Weights of a small GPT-style language model, trained from scratch on English Wikipedia: no biases in attention or MLP.
Each number is 128 + 24 x the weight over its row's rms, rounded and kept within 0 to 255. Layers, rows and columns count from 0. The size above them is the row's rms in percent of the matrix's.

# layer 20 attention value, 192x192, rms 0.0723, rows 139-191, columns 128-159
size [102 103  91 105 114 112 102  95 100  98 103 114 102  95 103  98 104 110 105  98 107 106 109 103 107 100  97  98 109 107 106 107 116 103 108 107 102 114 101 105  98  99 104 107 104 112 114  96  99  97 102 110 106]
[[131 147 157 143 117 115 141  94 128 140 132 115 116 153 160 176  86 129 164 141 115 109  97 127 111 120 136 126 140 130 128 143]
 [110 142 148 157 144 142 153 125 122 122 115 134 167 147 102 123 112 136  99 108 163 104 130 159  78 143 107  93 115 138 126  98]
 [156  93 143 170 116 137 173 147 107 126  96 122 143 156 156  88  90 166 116 167 109 114 123 130 119 121 120 170 156 117 141  99]
 [ 94 145 140 120 154 134 153 151 119 109 178  85 123 164 128 102  98 148 168 135 153 117 112 132 107 153 135 120 151 143 132 163]
 [134 137 113 102 134 115 143 132 121 164 108 150 100 122 160 114  92 108 153 116 133 139 120 152 109 132 111 169 148 147 146 117]
 [134 117 114 147 119 123 148 131 162 107 126  87 135 102 131  92 104 162 150 126 128 129 173 140 129 112 122 157 132 128 119 139]
 [147 122  99 129 111 157 108 155 145 148 143 121 116 142 165  88 114  82 161 163 106 133 125 126 138 100 139 172 135  86 112 132]
 [132  96 169 164 119 107 158 114 134 127 100 175 146 131 110 158 153 113 105 133 102 107 125 118 121 127 125 150 124 133 111  89]
 [ 81 138 105 126 129 166  84 111 172  96 147 107 107 139 125 142 127 101 140 153 142  94 116 121 141 128 119 136 139 112 110 156]
 [ 92 174 129 134 156 153  99 147 108 126 129 159 131 103 154 112 145 180  85 136 127 109 147 135 104 141 144 141  80 135 128  85]
 [ 95 175 151  82 141  90  70 111 128 116 169 106 118 153 124 105 133 127 124 129  94  89  99 123 155 128 163 152 141 165 110 138]
 [104 126 147 133  81 107 154 109 137 147 144 135 131 137 125 121 111 164 123 141  88 136 165 135 143 117  72 131  87 110 106 154]
 [ 68 163 116 102 159 113 130 114 141 148  91 102 134 116 140 123 112 161 128 103  90 120  96 163 111 127 156 139 116 129 151 106]
 [ 98 133  83 129  96 121  89 126 152 122 185 124 152 147  75 114  90 123 107 142 107 143  84 117 100 166 168 144 126 105 103 142]
 [137 104 161 151 114 122 142 161 112 145 111 177 158 132  85 148 153 133 154  93 101 113 146  95 119 168 150  89 135 101 125 125]
 [112 129 158 153 131 111 137 155 139  99 146 160 144 136 155 136 114 107 141 138 162 133 107 127 106 140 124 150  92 154 138 153]
 [132  88 137 168  82 157 168 167 114  90  94 104 169 166 116 113 163 132 141 149 151 133  94 100  96  93 139 128  93 119 147 160]
 [104 162 124 132 181 164 112  84 169 120 158  95  95 145 162 120 163  76 114 157 109 136 155 157 131 150 102 126 118 106 142 139]
 [116 108 100  85 112 113 109 150 128 103 131 112 132 143 165 156 133 122 122  74 115 114 128  97 141 126 114 120 134 144 125 103]
 [166 130 146 132 130 126 113 163 158 116 105 171 154 102 143 161 120 150 129 125 124 153 165  97 123 139 129  84 154 131 115  91]
 [178  86 135 118  77 130 165 154 102 126  78 137 155 147 148 126  93 121 146 105 110 128 159 114 153  87 159 150 148 119 114 121]
 [130 146 102 146 119 142 157 160 167 103 150 104 112 128 111  89 155  85  91 139 148 111 101 138  73 154 119  88 128 113 115 116]
 [155 146 104 113 122 160 153 136 136 104 180 122 115  91 151 130 138 129 147  98 123 168 143 110 151  85 106 146 120 120 140 149]
 [134 160 112 143 119 155 124 148 131 140 122 107 140 107 115 119 158 107 138 144 120 151 136 133 116 136 108 132 104 119 131 123]
 [110 105 128 101 165 108 118 106 153 134 133 129  98 146 136  99 151 177 135 118 140 116 104 171 127 101 111 103 122 151 123 134]
 [138 165 150 103 119 133 138 134 148 110  78 178 102 128 140 133 139 119  76  84 142 106 146 165 138 176 161 123  98 135 157  83]
 [175  94  91 121 111 131 151 168  95 116 146 124  88 134  91 132 117 147 137 116 129  97 135 112  96 135 159 171 117  76 128 137]
 [174 119 158 102 128 165 187 122 147 107 130 160 150  86 183  99  94 158 121 138 146 106 131  84 169 153 114 105 124 104 128 149]
 [166 112 111 160 103 156 116 122 141 141 155 116 157 112 112 142 120 122 166 151 180 100 114  98 147 130 116 101 128 154  99 124]
 [122  92 125 155 129 134 121 136 151 130 108 133 171 135 113 127  85  84  80 137 139 110 160 123 118 156 105  97 151 141 159 133]
 [174  85 165 147 145 143 157 125  99 114 136 160 128 107 114 144 124 125 110 118 159 110 167 115 122  81 127 157 153 105 103 145]
 [137 147 132 106  83 126 161 146 151  80 112 142 109 109 130 105 113 181 119 103  74 160 118  98 161  95 119 123  86 136 125 137]
 [146 116 153 174 147 125 105 135 146 110 116 120 160 129 128 121  75 114 139 104  99 161 122 149 108 119 122 105 148 134 150 123]
 [145 156 168 106 107 122 126 140 118  91 121 167 129  70 164  98 159 165 128 155  91 147 149 115 161 154 120 140 116  87 117 150]
 [ 98 120 165 135 158 136 139 172 102 130 164 146  89 112 118 163 116 138 105  98 152 153  82 151 117 113 154 102 126 146 102 134]
 [129 132 148 115 142 155 138 139 155  95 158 131 147 149 157 134 107 119 160 121 110 142 119 119 144 110  99 126 108 144 116 142]
 [131 154 108 108 103 130 129 129  81 108 158 161  87  98 109  76 131 116 117 137 149 158 132 145  94 158  99 133 111 141 137 146]
 [162 124 132 103 134 114 196 116 109  94 121 102 139 148 141 116 124 114 111 134 112 135 159  93 120 107 126 122 143 122 103 165]
 [ 90 177  98 135 167 116 152 138 115 146 150 124 151 121 113 165 103 104 126 148 164 144 132 121 141 125  90  92 126 115 132  90]
 [127 118 120 147 112  84  97 147 164 123  83 112 114  94 106  98 135 159 139  97  93 101 149 109 134 135 147 152 115  96 143  94]
 [128  96 112 104 150 151 124  97 121 152 111 139 106 111 152 153 154 150 172  91  93 147 133 130 127 135 145 168 131  88 158 100]
 [133  96 157 128 136 134 122 138 102 155 127 123 110 130 132 102 135 124 165 120 136 106  93 155  95 120 146 160 171 155 155 123]
 [ 95  87 112 128  74 133 138 148 130 116 163 109 119 125 150 173 136 118 128 178 156 142 127 118 163 113 119 106 120 137 131 178]
 [106 128 146 105 131 138 120 141 134 137 144 116 153 137 160 129 149 148 164 133 173 152  96 131 110 138 138 115 143 137 140 104]
 [127 138 114 106 138 164 154  98 147 136 161 113 118 124 103 121 109  83 159 167 156  93 138 105 154 146 134 142 156 115 130 162]
 [112 146 120 134 106 150 143 128  92 110 135 152 142 139 134  78 105 175 154 160 104  84 161 169 153 110  89 118 114 161 141 121]
 [138 156 117 117 143 112 107 146 154  96 144 107 144 123 123 147 114 133 105 140 133 167  93 101  73 138 154 106 143 140 119 143]
 [ 73 150  87 143 136 106 114 149 123 157  96 149 132  86 162 151 113 120 106 108  79 158 140 165 127 121 130 118  86 168 135 101]
 [111  96 144 113 137 113 137 155 156 130 160 104 146 136 134 160 151 154 136 110 106 108 129  92 145 106 116 108  94 123 105 141]
 [149 106 150 103 123 139 119 144 116  98 116 172  95 151 106 132 143 170 153  88 102 149 150 127 165 134 103  91 143 146  97  98]
 [ 88 137 163 112 190 152 138 146 111 110 167 154 132 127  88 103 114 126 146 126 142 106 111 147 131 158 102 145 140 122 154 111]
 [105 110 155 136 147 115 136 119 156 111 170 120 104 139  78 168 117 160 142 137 124 140 101 116 152 137 138  91 114 137 127 155]
 [125 169 142  88 170 163 120 163  92 170 124 147 118 116 116 100 110 123 103 108 126 146  85 154  94 125 157 153 147 123 147 120]]
# layer 20 attention output (transposed), 192x192, rms 0.0495, rows 139-191, columns 128-159
size [117  96  81 106 138 133 113 104 102  97 117 124 113  99 103 102 110 107 110 101 109 100 107 116 128 108 100  97 101 113 107 114 129 107 114 119 113 115 102 113  99  82 114 119 111 123 137  98  90 100  95 122 108]
[[127 100 144 123  98 100 113  91 155 143 149 172 127 111 100 105 177 156 107 120 139 133 135 132 114 130 106 132 136 103 153 150]
 [122 120 137 148 151  91 136 104 102 153 143 136 141  94 102 138  97  55 162 148 113  79  99 132 117 134 118 101 128 141  68  89]
 [144 144 156 120 128 170 186 117 110 139 167 120 151 128 149 112 137 127 183 104 168 131 111 110 137 154 177 112 140 125 141 144]
 [153 128 108 138  96  93 118 116  97  73 134 141 174  79 109  69 152 117  88 136 141 156 176 113 109 131  78 158 127 148 156 152]
 [120 151 165 107 160 146 119 118 171 108 139 150 109 146 112 138 186 143 117 109 105  89 120 138 127 152 118 134 115 102 160 116]
 [107 135  88 123 128 151 164 151 171 144 131 123 112 143 130 188 132 163 168 136 123 154  99 163 151 108 137 114 141 114  72 145]
 [132 149 170 169 110 127 155  98 105 174 107 143 120 140 115  95 141 156 149 163 141 184 147 124 181 153 131 112 143  94 124 135]
 [129 116 106 116 151 151 140 161 117 137 123 113  92 166 125 165  82 123 170 147  97 124  94 144 110 153 129 112 155 146 101 103]
 [162 123 135 138  98  86  88 107 145 107  96 115 133  96 128  85 166 110  72 113 105 143 172 140 168 128 103 138 108 117 126 143]
 [138 103 103 105 151 147 101 146 113 156  83 131 163 112 101 115  87 100  98 118  96  69 102 163  89 113 122 151 129 158 124 128]
 [125 107  78 122 138 107  74 138  70 141  92 120  94 111 124 133 125 117  93 167 107  61 148 155 138 144  97 150 126 118 120 105]
 [130 176  88 117 119 173 107 141 136 128 129 105 151 163 177  86 123 144 113 143  91 181 129 138 158 107  90  91  66 163 111  82]
 [139 158 150 100 151 127 164 140 124 122 142 132 121 120 129 167  93 124 174 108 131 109  74 132 137 108 142  97 122 135 131  99]
 [ 82  82 110 122 162 123  90 120 100 133 155 114 106 105  74 141 111 110  72 132 131 120 141 135 101 134 143 142 139 144 105  94]
 [129 131  87 103 146 129 176 148 111 144 135 113 140 132 137 142  81 100 175 155 125 129 112 116  99 142 127 161 173 167 125 107]
 [156 104 126 131 101 107 113  95 169 177 126 153 102 101  98 121 123 133  73 144 121 169 131 171 141 114 117 143  88 111 115 116]
 [120 134  94 150 112 107  94 102 105 104 139 110 156 134 152 111 133 136  98 126 113 135 127 121 110 120 173 116  80 126 137 116]
 [148 114 152 146  98 127  95 135 116 128 106 111 114  89 112  78 134 110 120 140 139 140 164 135 175 120 103 127 145 128 110 147]
 [145 119 133 134 100 116 112 139 115 154 130 141  92 126 137 140 101 144 103 136 149 123 111 145 146 128 118 125 107 126 199 116]
 [149 144 123 132 139 150 168 132 136 148 129 129 126 158 136 153  82 118 177 140 145 116 119 100 123 154 133 141 156 165 114 134]
 [124 152 165 142 143 146 145 132 163 112 169 119 122 155 156 134 162 175 162 107 149 171  97 112 120 143 145 128 115 113 141 162]
 [120 123 147 145 131  85 151  92  97 162 140 113 144  99 105 126 103  97 159 140 134 138 131 122 131 140 156 134 135 143  82 118]
 [139 164 114 142 104 138 132 138 175 129 112 109 132 181 165 102 128 165 118 103 150 199 162 137 147  95 114 109 130 140 164 161]
 [114 111 134 124  96 104  72 128 127 112 131 144 126  88 124 107 153 133  91 132 131 139 191 116 106 111 126 126  84 109 151 177]
 [115 128 110 110 125 120 119 169 161  93 148 141 131  97  99 174 115 144  85 126 153 114 138 157 129 160 106 148 114 142  99 120]
 [125 104 181 137 159 117 138 111 147 136 105 192  84  98 122 139 113  82 171 144 116 105  65 135 107 115 162 117 147 105 141 139]
 [143 155 111 108 131 122 160 115 106 101 112 129 154 120 150 151 154 123 199 100 146 129 117 119 147 118 129 119 136 126 125 157]
 [130 148 144 141 164 135 181 129 144 164 143 143 125 174 101 134 139 166 126  90 154 146 131  91 126 143 142 126 126 127 118 118]
 [141 129 127 154 101  86  96  84 131 128 136 168 139  87 115 103 169 129  83 108 155 143 179 123 122 120 142 125 107 106 130 147]
 [127 139 124 122 101 134 155 113 154 156 131 119 128 119 128 157 108 145 163 116 123 177 102 149 140 150 174 136 142 104 102 129]
 [126 120 101 109 124 164 137 165 173 107 138 155 169 167 155 162 155 139 148  95 128 141 102 118  98 136 169 115 156 129 122 162]
 [132 106  83 151 120 154 115 162 108 145 112 102 156 138 141 123  94 144 130 134 173 149 149  76 109 128 125 149 137 131 147 134]
 [113 116 149 114 102 126 137 133 127 130 179 151 132 146 132 148 117 163 133 159 140 144 109  98 103 129 143 140 131  96 130 155]
 [141 134 122 136 154 152 119 141 110 163  94 114 127 144 147  92 108 113 136 110 139 134 115 120 164 121 120 128 149 133  98 114]
 [117 120  85  90 145 125  95 138 152 104 124 142 158 107 127 163 101 140  77 125 124 125 141 126 114  94 108 118  80 155 131  98]
 [128 116 161 135  94 132  76 113 154 139 163 113  99 116 107  84 154 179 119 158 158 151 104 107 131 122 132 125 112 100 153 185]
 [125 119 107 118 120 132  99 109 129 107 102 125 182 121 129  90 149 112  83 107 107 147 176 116 110  90 123 118  62 136 131 142]
 [123 148 158 143 112 128 153 116 136 162 138 119 107  92 101 124 115 144 165 120 175 164  81 106 133 109 144  92  99 101 160 172]
 [126 119 137 108 109 146 130  77 131 138 115 169 118 159 100 108 133  87 104 107 107 108 145 140 128 140 131 117 136 119 103 109]
 [104 154 117 128 183 158 116 146 138 117 143 122 116 178 156 169 113 140 197 103 108 118 115  77 134 137 130 117 117  90 174 121]
 [148 121 110 130 159 140 132 141 139 102 161 132 152 167 141 158 101 165 168 150 153 158  85 129 126 112 127 123 173 157 167 138]
 [110 139  89 133 120 158 121 104 123  89 134 124 169 177 129 117 138 116 102 118 118 143 127 126 167 120 139 120 145 117 135 120]
 [134 162 132 127  97 112  89  88 148  97 146 155 114 160 168 112 182 118 107 108  95 165 158 108 121 105 114  98  92 118 157 129]
 [127 123 159  89  98 146  97 109 174 104 127 172 146 128 136 108 199 115 130  90 118 114 157 113 132 103 146 113 109 102 194 141]
 [129 120 158 154 101 101  83 123 120 102 119 146 109  74  95 109 158 137  91 145 122 142 176 129 147 131 109 147 102  94 129 144]
 [133 124 112 107 124 144 113 153 114  96 142 122 162 125 133 101 131  96 100 152 132  90 143 139 119 146  98 131 104 140  96 105]
 [121  94 118 114 124 114 158 134  80 120 120 135 166 118 131 132  97 104 124 109 167 147 133 110  96 121 131 149 127 155 140 150]
 [122 117 147 119 122 164  91 115 140 150  98 128  99 134  89 123 105 102 143 132  94 122 125 171 132 113 152  90 127 141 119 103]
 [111 165  95 150  94 102 101 116 113 133 116 145 171  99 123  75 177 129 117 142 161 100 174 123 122 149 137 112  83 149 173 132]
 [102  80 108 137 153 143 161 175 129 126 165 102 146 143 150 159  65 124 124 153 140 123 143  93 105 168 118 163 157 140 134 108]
 [ 91 141 122 137 132 132 113 122 147 100 102 140 148 121 112 104 124  85  96 154 106 118 188 114 169 121 105 130 108 124 123 109]
 [110 109 125 136 121 133 102 101  98 108 168 159 116  77 124 120 124 134 103 163 106 116 159 115 101 123  86 128 110 139 181 159]
 [112 120 117 105 170 140 126 155 109 122 102 128 164 143 143 129 102 124 139  99 142  90 119 104  74 124 141 141 153 129 159 130]]
# layer 20 MLP up, 960x192, rms 0.0826, rows 0-46, columns 128-159
size [100 103  91 104  98 100  86 106  95 105 104  94  94  91 106 103  95  91  94  92 105  98 108  96  94  98 106 107  99 103  98 101  97 101  99  94  96 100  93 104 103 104 100 107 105  94  96]
[[103 133 158 160 107 161 147 156 115  91 163 134 106 163 102 116 115 151 116  97 149 154 139  65  98 121 102 123 138 138 157 161]
 [161 125 125 102 118 110 147 129 122 123 118 144 126 163  96 125 111  91  84 146 105 101 165 153 150 143 174 169 134 132 174 149]
 [114 135 141 170  92 210 117 152 128 116 112  98 144 181  90 154 113 186 137 159 125 124 106 104 135  93 136 103 126 115 113 119]
 [156 111 120 138 124 144 141 162 127  97  89 143 118  98 180 107 146 102 142 150 130 108 117 145 189 147 144 104 156 121 136 110]
 [ 95 128 140 127 116 164 121 105  93 100 160 127 118  84 141 155 102  98 160 116 133 122  96 122 118 103 118 102  99 128 116 125]
 [102 102 106 119 143 129 139 133 122 146 154 146 137 107  98 128 108 117 118 138 171 135 150 146 132 119 122 135 148 123 120 169]
 [118 132 146 128 132 121 170 154 148 127 124 115 128 141 110 139  98 114 158  92 139 130  91 128 123 120 139 109  95 104 113 160]
 [141 107  92 146  96 114 117 120 138 105 116 144 166 129 164 157 130  99  96  99 151  94 117 120 106 161 110 106 153 145 181 124]
 [129 130 141 151 135 151  99 109 106 166 137 114 117 111 117 140 167 136 102 123 136 148  98 127 163 137  98 106 178  88 126 116]
 [147 129  75 147 148 133 118 119 155 103 116 132 141 144 132 167 141 127 172 114 148 101  82 152 152 127 131 139 100 147 110 141]
 [152 134  98 116 146 140  90 142 134 154  99 131 147  92 177 128 152 108 154  95 159 114 148 161  98 153 106 130 118 133 159 123]
 [136 155 124 116 157 120 136 113 157 115 107 164 152 139 117 182 138 115  84 119 133 129  91 117 109 129 148 122 130  94 153 118]
 [155  82  92 109 105 122  99 132  80 118 128 121 124 148  69 126  92 150 106 116 172 138  94 111 155 140 139  97 116 145 150 174]
 [123 138 126 147 180 124 139 110 124 103 170 121 178  92 121 111 159  86 170 119 140 145 118 120 152 122 173 140  96 120 144  94]
 [133 146 114 128 122 132 148 136 106 164 118 124 150 166 120 113 113  82  92 113 160  98 121 155 137 111 153 167 104 113 160 172]
 [123 146 148 129 112 127 127 107 137 186 135  96 102 148 164 163 128 140 142 126 110 118 110 120 134 140 148 132 181 112 146 144]
 [153 168 157 130 137 117 109 126 111 165 102  96  96 143 163 166 160 147  93  92 142  89 145 115 139 171 186 132 117  97 111 148]
 [126 126 129 171 165 105 155 131 116 138 107 104 129 145 141 104 163 135 119 101 177 133 145 146  86 136 141 175 161 152 146 114]
 [104 112 160 110 136 137 130 126 111 139 172 148 154 110 152  99 156 123 129 152 145 119 137 108 126 182 137 112 126 111 180 169]
 [127 116 146 149 169 115 135  81 155 169 112  92 135  90 161 142 128 115  97  98 101 165 140 128 162 158 123 163 189 132 177 148]
 [112 136 138 111 150 171 114 139  92 136 126 170 154 149 105 130 159 103 173 149 128 149 140  81  83 144 180  99 133 119 144 102]
 [106 152 112 134 184 123 136  93 116 164 114 108 100 106 138 160 121 125 119 107 139 165 111 141 107 113 135 148 173 117 148 156]
 [156 131 112 126 162 108 103 144 157 158  99 128 153 143 139 123 113 148 120 139 156 142 107 113 158 106 145 149 129 100 122  98]
 [115 159 114 146 170 168 147 119 112 113 119 107 161 134 107 165  92 136 150 144 152 156 114  89 107 152 150  99 110 112 143 153]
 [101 133 129 143 143 127 118 116 147 115 117  89 167 134 146 149 135 138 150 121 176 119 151 127 155 117 161 141 112  96 108 139]
 [107 153 156 164 164 137 112 152 127 103 115 139 115 140 146 199 123 148 129 170 123 128 102 132 132 115 127  67 155 124 158 111]
 [128 147 124 164 151 157 120 101 149 147  97 114 157 124 108  99 134  96 151 106 139 141 149 101 125 129 183 111 160 114 150 164]
 [128 135 126  96 161 164 127 129 106 137 113 102 170  93 130  80 126 114 109 117 140 149 127  87 115  91 110 128 145 159 139 147]
 [106 152 102 150 132 101 108 146 114 128  95 106 143 118 131 183 128 131  83  80 140 165 118 137 109 156 119 121 160  88 127 126]
 [136 129 149 105 141 173 140  88  96 140 164 150 125 151 123  93 127 126 120 129 141 135 111 130 126 110 121 163 121 174 141 130]
 [104 106 133 165 144 169 106  82 148 141 103 159 163 151 143 139 158 157 130 120 111 156 142 128 172 136 122 160  99 147 175 158]
 [128 143 141 107 111 151 166 112 100  85 141 120 100 141 126 113 145 114 144 106 171 123 141 107 108 147 178 145 122 152 127 112]
 [133 163 105 151 124 143 112 117 157 134 102 119  92 125 130 153 143 144 128 115 121 135 137 111 117 156 153 138 130  92 113 133]
 [ 96 138 134 144  92 132 134  94 135 161 177 106 174 129 129 126 126 133  86 138 135 111 134 112 149 141 180 131 154  92 146 115]
 [175 140 142 123 146  90  82 181 144 117 161  98 111 112 163 144 113  86  97 120 163 146 145  81 129 134 186 132 139  96 143 141]
 [ 90 133 154 163 176 140 114 140 151 142 142 140 148 153 186 113 107 145 143 159  91 116 102 106 164 125 116 136 158  70 149 120]
 [133 164 145 153 112 157 112  87 134 152 136  86 129 135 134 110 128 109 157 128 147 123 152  95 178 140 162 165 115 126 110 120]
 [ 89 103 126 113 132  88  96  82 118 137 148  96 122 146 118 140 147  74 150 150 159 144 114 100 181 145 163 118  94 134 114 151]
 [152 127 114 145 164 176 158 113 114 131 145 111 195 170  98 173 143 142 128 125 154 111 149 157 104 155 161 133 123 119 121 113]
 [106 147  89 134 131 125 130  80 159 144 107  71 150 126 144 119 131 126 100 155 125 149 110 140 117 144 117 159 152 104 130 121]
 [130  87 101 179 114 147 102 153 157 109 140 103 128 121 113  91 141 158 122 133 116 160 125 106 122  82 127 137 113 120 150 153]
 [115 131 113 115 118  96 134 106 140 107 150 133 104 123 114  95 164 143 128 153 147 108 171  86 149 136 141 109 160 126 133 158]
 [112 121  85 130 117 116  85 107 148 136 148 125 141 114 158 122 186 156 135 118 132 142  96 123 159 159 122 159 110 119 111 135]
 [112 156 129 110 167 139 100 130 113 152 119 140 129 131 146 130 136 147 134 125 129 152 146 123 149 102 114 165 149  92 124 134]
 [138 139 151  90 146 135 121  93 122 108 115 163 126 142  89 155 123 113 123 148 126  98 133 105 142 120 123 162 180 126 136 156]
 [107 100 106 135 126 136 142 109 114 129 126 134 150 119 142 116 115 114 116 134  94 122 187  76 140 136 140 147 179 115 112 147]
 [119 115 122 112 156 170 122 110 118 145 101 137 146  98 141 151 106 134  99  99 120 146 146 119 121  96 141 169 126 116 159 166]]
# layer 20 MLP down (transposed), 960x192, rms 0.0546, rows 0-46, columns 128-159
size [103 109  89 103 100 102  86 104  97  98 104  89  93  80 110 104  91  91  81  96 107 100 105  98  82  97 109 111 100 104 101 101  96 102 100  91  92  91  90 103 100  98 101 104 107  88  98]
[[120 169 147 135 105 161 157 112 138 121 134 101 121 136 213 144 160 124 125 116 128 142 143 139 139 132 157 174 158 122 104 129]
 [128 145 118 157 116 166 159 128 118 105 150  86 121 138  86 161 111 110  88 108 108 114 115 118 111 114 127 142 166 122 129 145]
 [110 134 162 119  99 147 153 122 130 111 135 133 115 100 129 152 114 156 135  92 122  95 124 118 119 139 144 122 113 146 169 163]
 [141 167 136 138  92  82 132 197 135 113 177 132 116 176 171 134 120 122 124 143  99  92 112 167 130 146 136 156 121 156 167 100]
 [ 92 126 122 136 127 139 137 147 122 167 124 115 130 150 137 154 128 161  98 100 123 137 136 123 134 162 107 126 144 134 114 156]
 [102  95  68 154 120 121 130 155 143  90 126 117 112  89  79 149 126  90 118 140 157 125 140 122 107 132 117 116 154 111 103 137]
 [142 144 134 161 113 153  99  99 110 131  97  98 121 144 101 147 129 144 141 135 133 157 140 122 118 132 143 125 168 132   3 116]
 [120 116 127 155  78  83 146 117 172 132 156  90 145 148 122 116 108 130 136  97 125 132 116 128 112 104 154 135 117 122 157 104]
 [140 122 138  91 108 117 136  81 141 148 124 150 133 152 159 113 109 129 110 106 126 106 136  56 133 130 138 146 180 106 120 123]
 [118 106 119 159 105  99 114 158 123 140 131 102 153 161 130  91 143 116 116 106 134 130 141  95 135  92 116 130 151 153 160  99]
 [137  83 101 144 135 149 144 106 129 186 168  92 128 135 148 130 143 125  99  87 132 119 137 152 115 130 104  93 123 138 112 124]
 [167 124 179 162 140 110 145 134 114 140 116 136 114 143 105 154 128 115 104 115 128 115 101 123 135  72 160 126 137 106 180  65]
 [126 131 102 113 131 136 165 112 108 108 174 117 145 153 139 148 100 117 113 128 117 116 120 151 115 137 105 125 125 104 144 160]
 [136 150 133 190 110  98 132 100 140 147 158 129 158 122 131 141 140 134 152 117 163 164  89  93 109 112 124 103 156 119 102 116]
 [129 160 141 154 105 143 179  87  70 149 147 127 125 170 121 100 127 137 136 101 124 132 128  66 124 143 125 136 127 121 112 109]
 [149 118 105 134 128 118 121 184 155 146 158 120 135 128 148 143 121 102 128 107 128 106 135 126 154 143 180  95 140 120 108 132]
 [151 145  96  96  97  90 105 128 152  96 114 155 156 116 150 105 185 151 123 147 106 117 148 106 112 171 160 157 126 141  98 123]
 [108 130 113  75 127 129 118 139 139 104 148 127 148  97 156 118 167 116  82 157 149 129 162 165 137 111  87  89  87 116 147 121]
 [118 150 161 143 148 130 132 133 124 115 110 133 146  63 146 104 148 130 128 134 138 115 135 112 127 148 119 134 105 148 169 138]
 [151  63 134 109 111 178 169 141 167 103 125 129 152 140  96 134 157 115  91 132  95 151 140 134 158 111 121 115 103 147 185 159]
 [127  77 104 105 112 102 125 160 117 145  97 177 125 109  70 147 129 130 122 128 151 153 124 119 165 154 105 118 132 137 114 143]
 [ 95  98 143 133 111 102 129 151  94 148 150 143 140  99 149 106 107  99 120  83 153 100 115 136 131 129 112 130 100 158  63 167]
 [126 151 104 136 117 143 147 137  63 161 148  82 147 164 142 173 159  82 112 129 136 152 175 120 142 114 115 127 117 153 147 110]
 [144 146 122 160 100 131 111 127  91 119  99 119 116 196 162 138 156 141 151 109 115  99 154 136 114 160 152  81 134 116 121 122]
 [119 153 125  95 138 130 142 130 120 101 136  95 142 138 177  95 113 170 137  94 150 120 118 140  90 184 104 153 117 156  36 128]
 [124 115 129 162 139  99 143 135 120  91 115 154 172  97 183 159 158 131 129 104 109 137 119 109 140  91 109 134 139 178 186 150]
 [ 73 110 127 110 122 149 161 120 105 143 114 104 131 117 146 137 166 109 175 123 146 120 136 103  95 146 130 120 151 134  85 106]
 [153 146 134 134  99 137  89 137 135 127  81 113  89 171 106 137 151 131 116 114 114 135 153 110 148 125 148 104 126 125  91  93]
 [121 111 100 131 109 108 123 127 114 169 109 119 159 157 108 134  58 120 118 134 136 102 120 119 119 120 140 150  87 109 110 117]
 [131  96 119  94 142 100 103 126 134 152 141 120 112 108  88 107 124 120 111 123  68 108 109 142 114 148 106 118 144  92 150 108]
 [123  84 161 132 137 121 122 121 150 125 101 183 168 116 182 132 125 138  76 112 101 144 138 127  95 135  98 134 123 129 111 115]
 [ 89 126 148 137  97 121 115 107  76 136 124 140 148 123 132 161 129 146 119 148 153 117 136 117 138 109 134 124 145  96 169 120]
 [134  90 150 115 104 109 117 147 122 152 143 101 139 202 137 154 114 121 123 129 169 163 135 143 117 118 100 116  95 149 110 112]
 [ 84 147 163 117  99 127 176 108 140 137 125 122 157 127 140  78 131 135  95 118 192 120 168 175 157  99 129 133 156 108 126 142]
 [122 128 118 148 128 106 154 147 130  63 150 107  81 156 126  99 122  93 106 122 127 116 149 130  73 102 108  97 123 150 133 115]
 [111 139 104 148 145 128 142 121 127 121 120 162  71  92  79 116  69 158 117 109 134 125 127  93 172 134 102 110  91  86 148 134]
 [107 125 138 105  96 127 165 134 122 140 185 161  94 144 122 108 132 147 156 154  96 132 138 140 144 133 150 165 105 173 148 172]
 [137 114 106 155 134  97 127 181 120 145 106 101 125 120 103 115 109 130 134 109 107 108 123 153 136 130 136 145 127 162 112 123]
 [153 113 105 144  83 115 116 147 156 144 168 158 153 111 143 171 120 127  82 137 153 150 137 143 108 147 102 151  93 139 124 103]
 [118 110 129 161 166 141 119 110 171 145 141 158 100 127 114 147 118 173 133 104  77 127  87 126 181  91 142 116 134 107 158 120]
 [106 126 156 147 145 125 121 137 123 112 161 132 162  72 127 104 114 168 137  92 172 117  87 145 123 118 118 112 130 140 176 111]
 [133 121  92 119 116 151 136 117  88 107 111 126  87 175 112 106 152 137 164 121 151 112  98 153 117 116  74 141 126 135  93 131]
 [154 121 153 159 124 133 148 121 153 141 124 140 128 105 121 111 110 114  83  93 128 162 148  88 136 153 137 114 121 111 124 132]
 [ 90 125 108 151 120 144 174 133 158 125  63 154 160 127 129 135 137  94 116  96 126 158 115 159 176 149 175 125  97 140 120 129]
 [135  94 151 119 143 140 123  86 159 139 120 130 110 134 129 165 181  89 105 125 106 155 154 119 165 128 168 131 151 161 165 123]
 [111 104 162 137 134 102  79 155 131 125 159 113 162 125 160 154 154 146 138 118 133 108 145 105 128 122 105 112 144 128 150 108]
 [114 137 106 156 125 132 150 115 122 161 128 129 148 135 128  92 159 147 117 110 106 148 150 146 115  84 136 142 142 143 144 145]]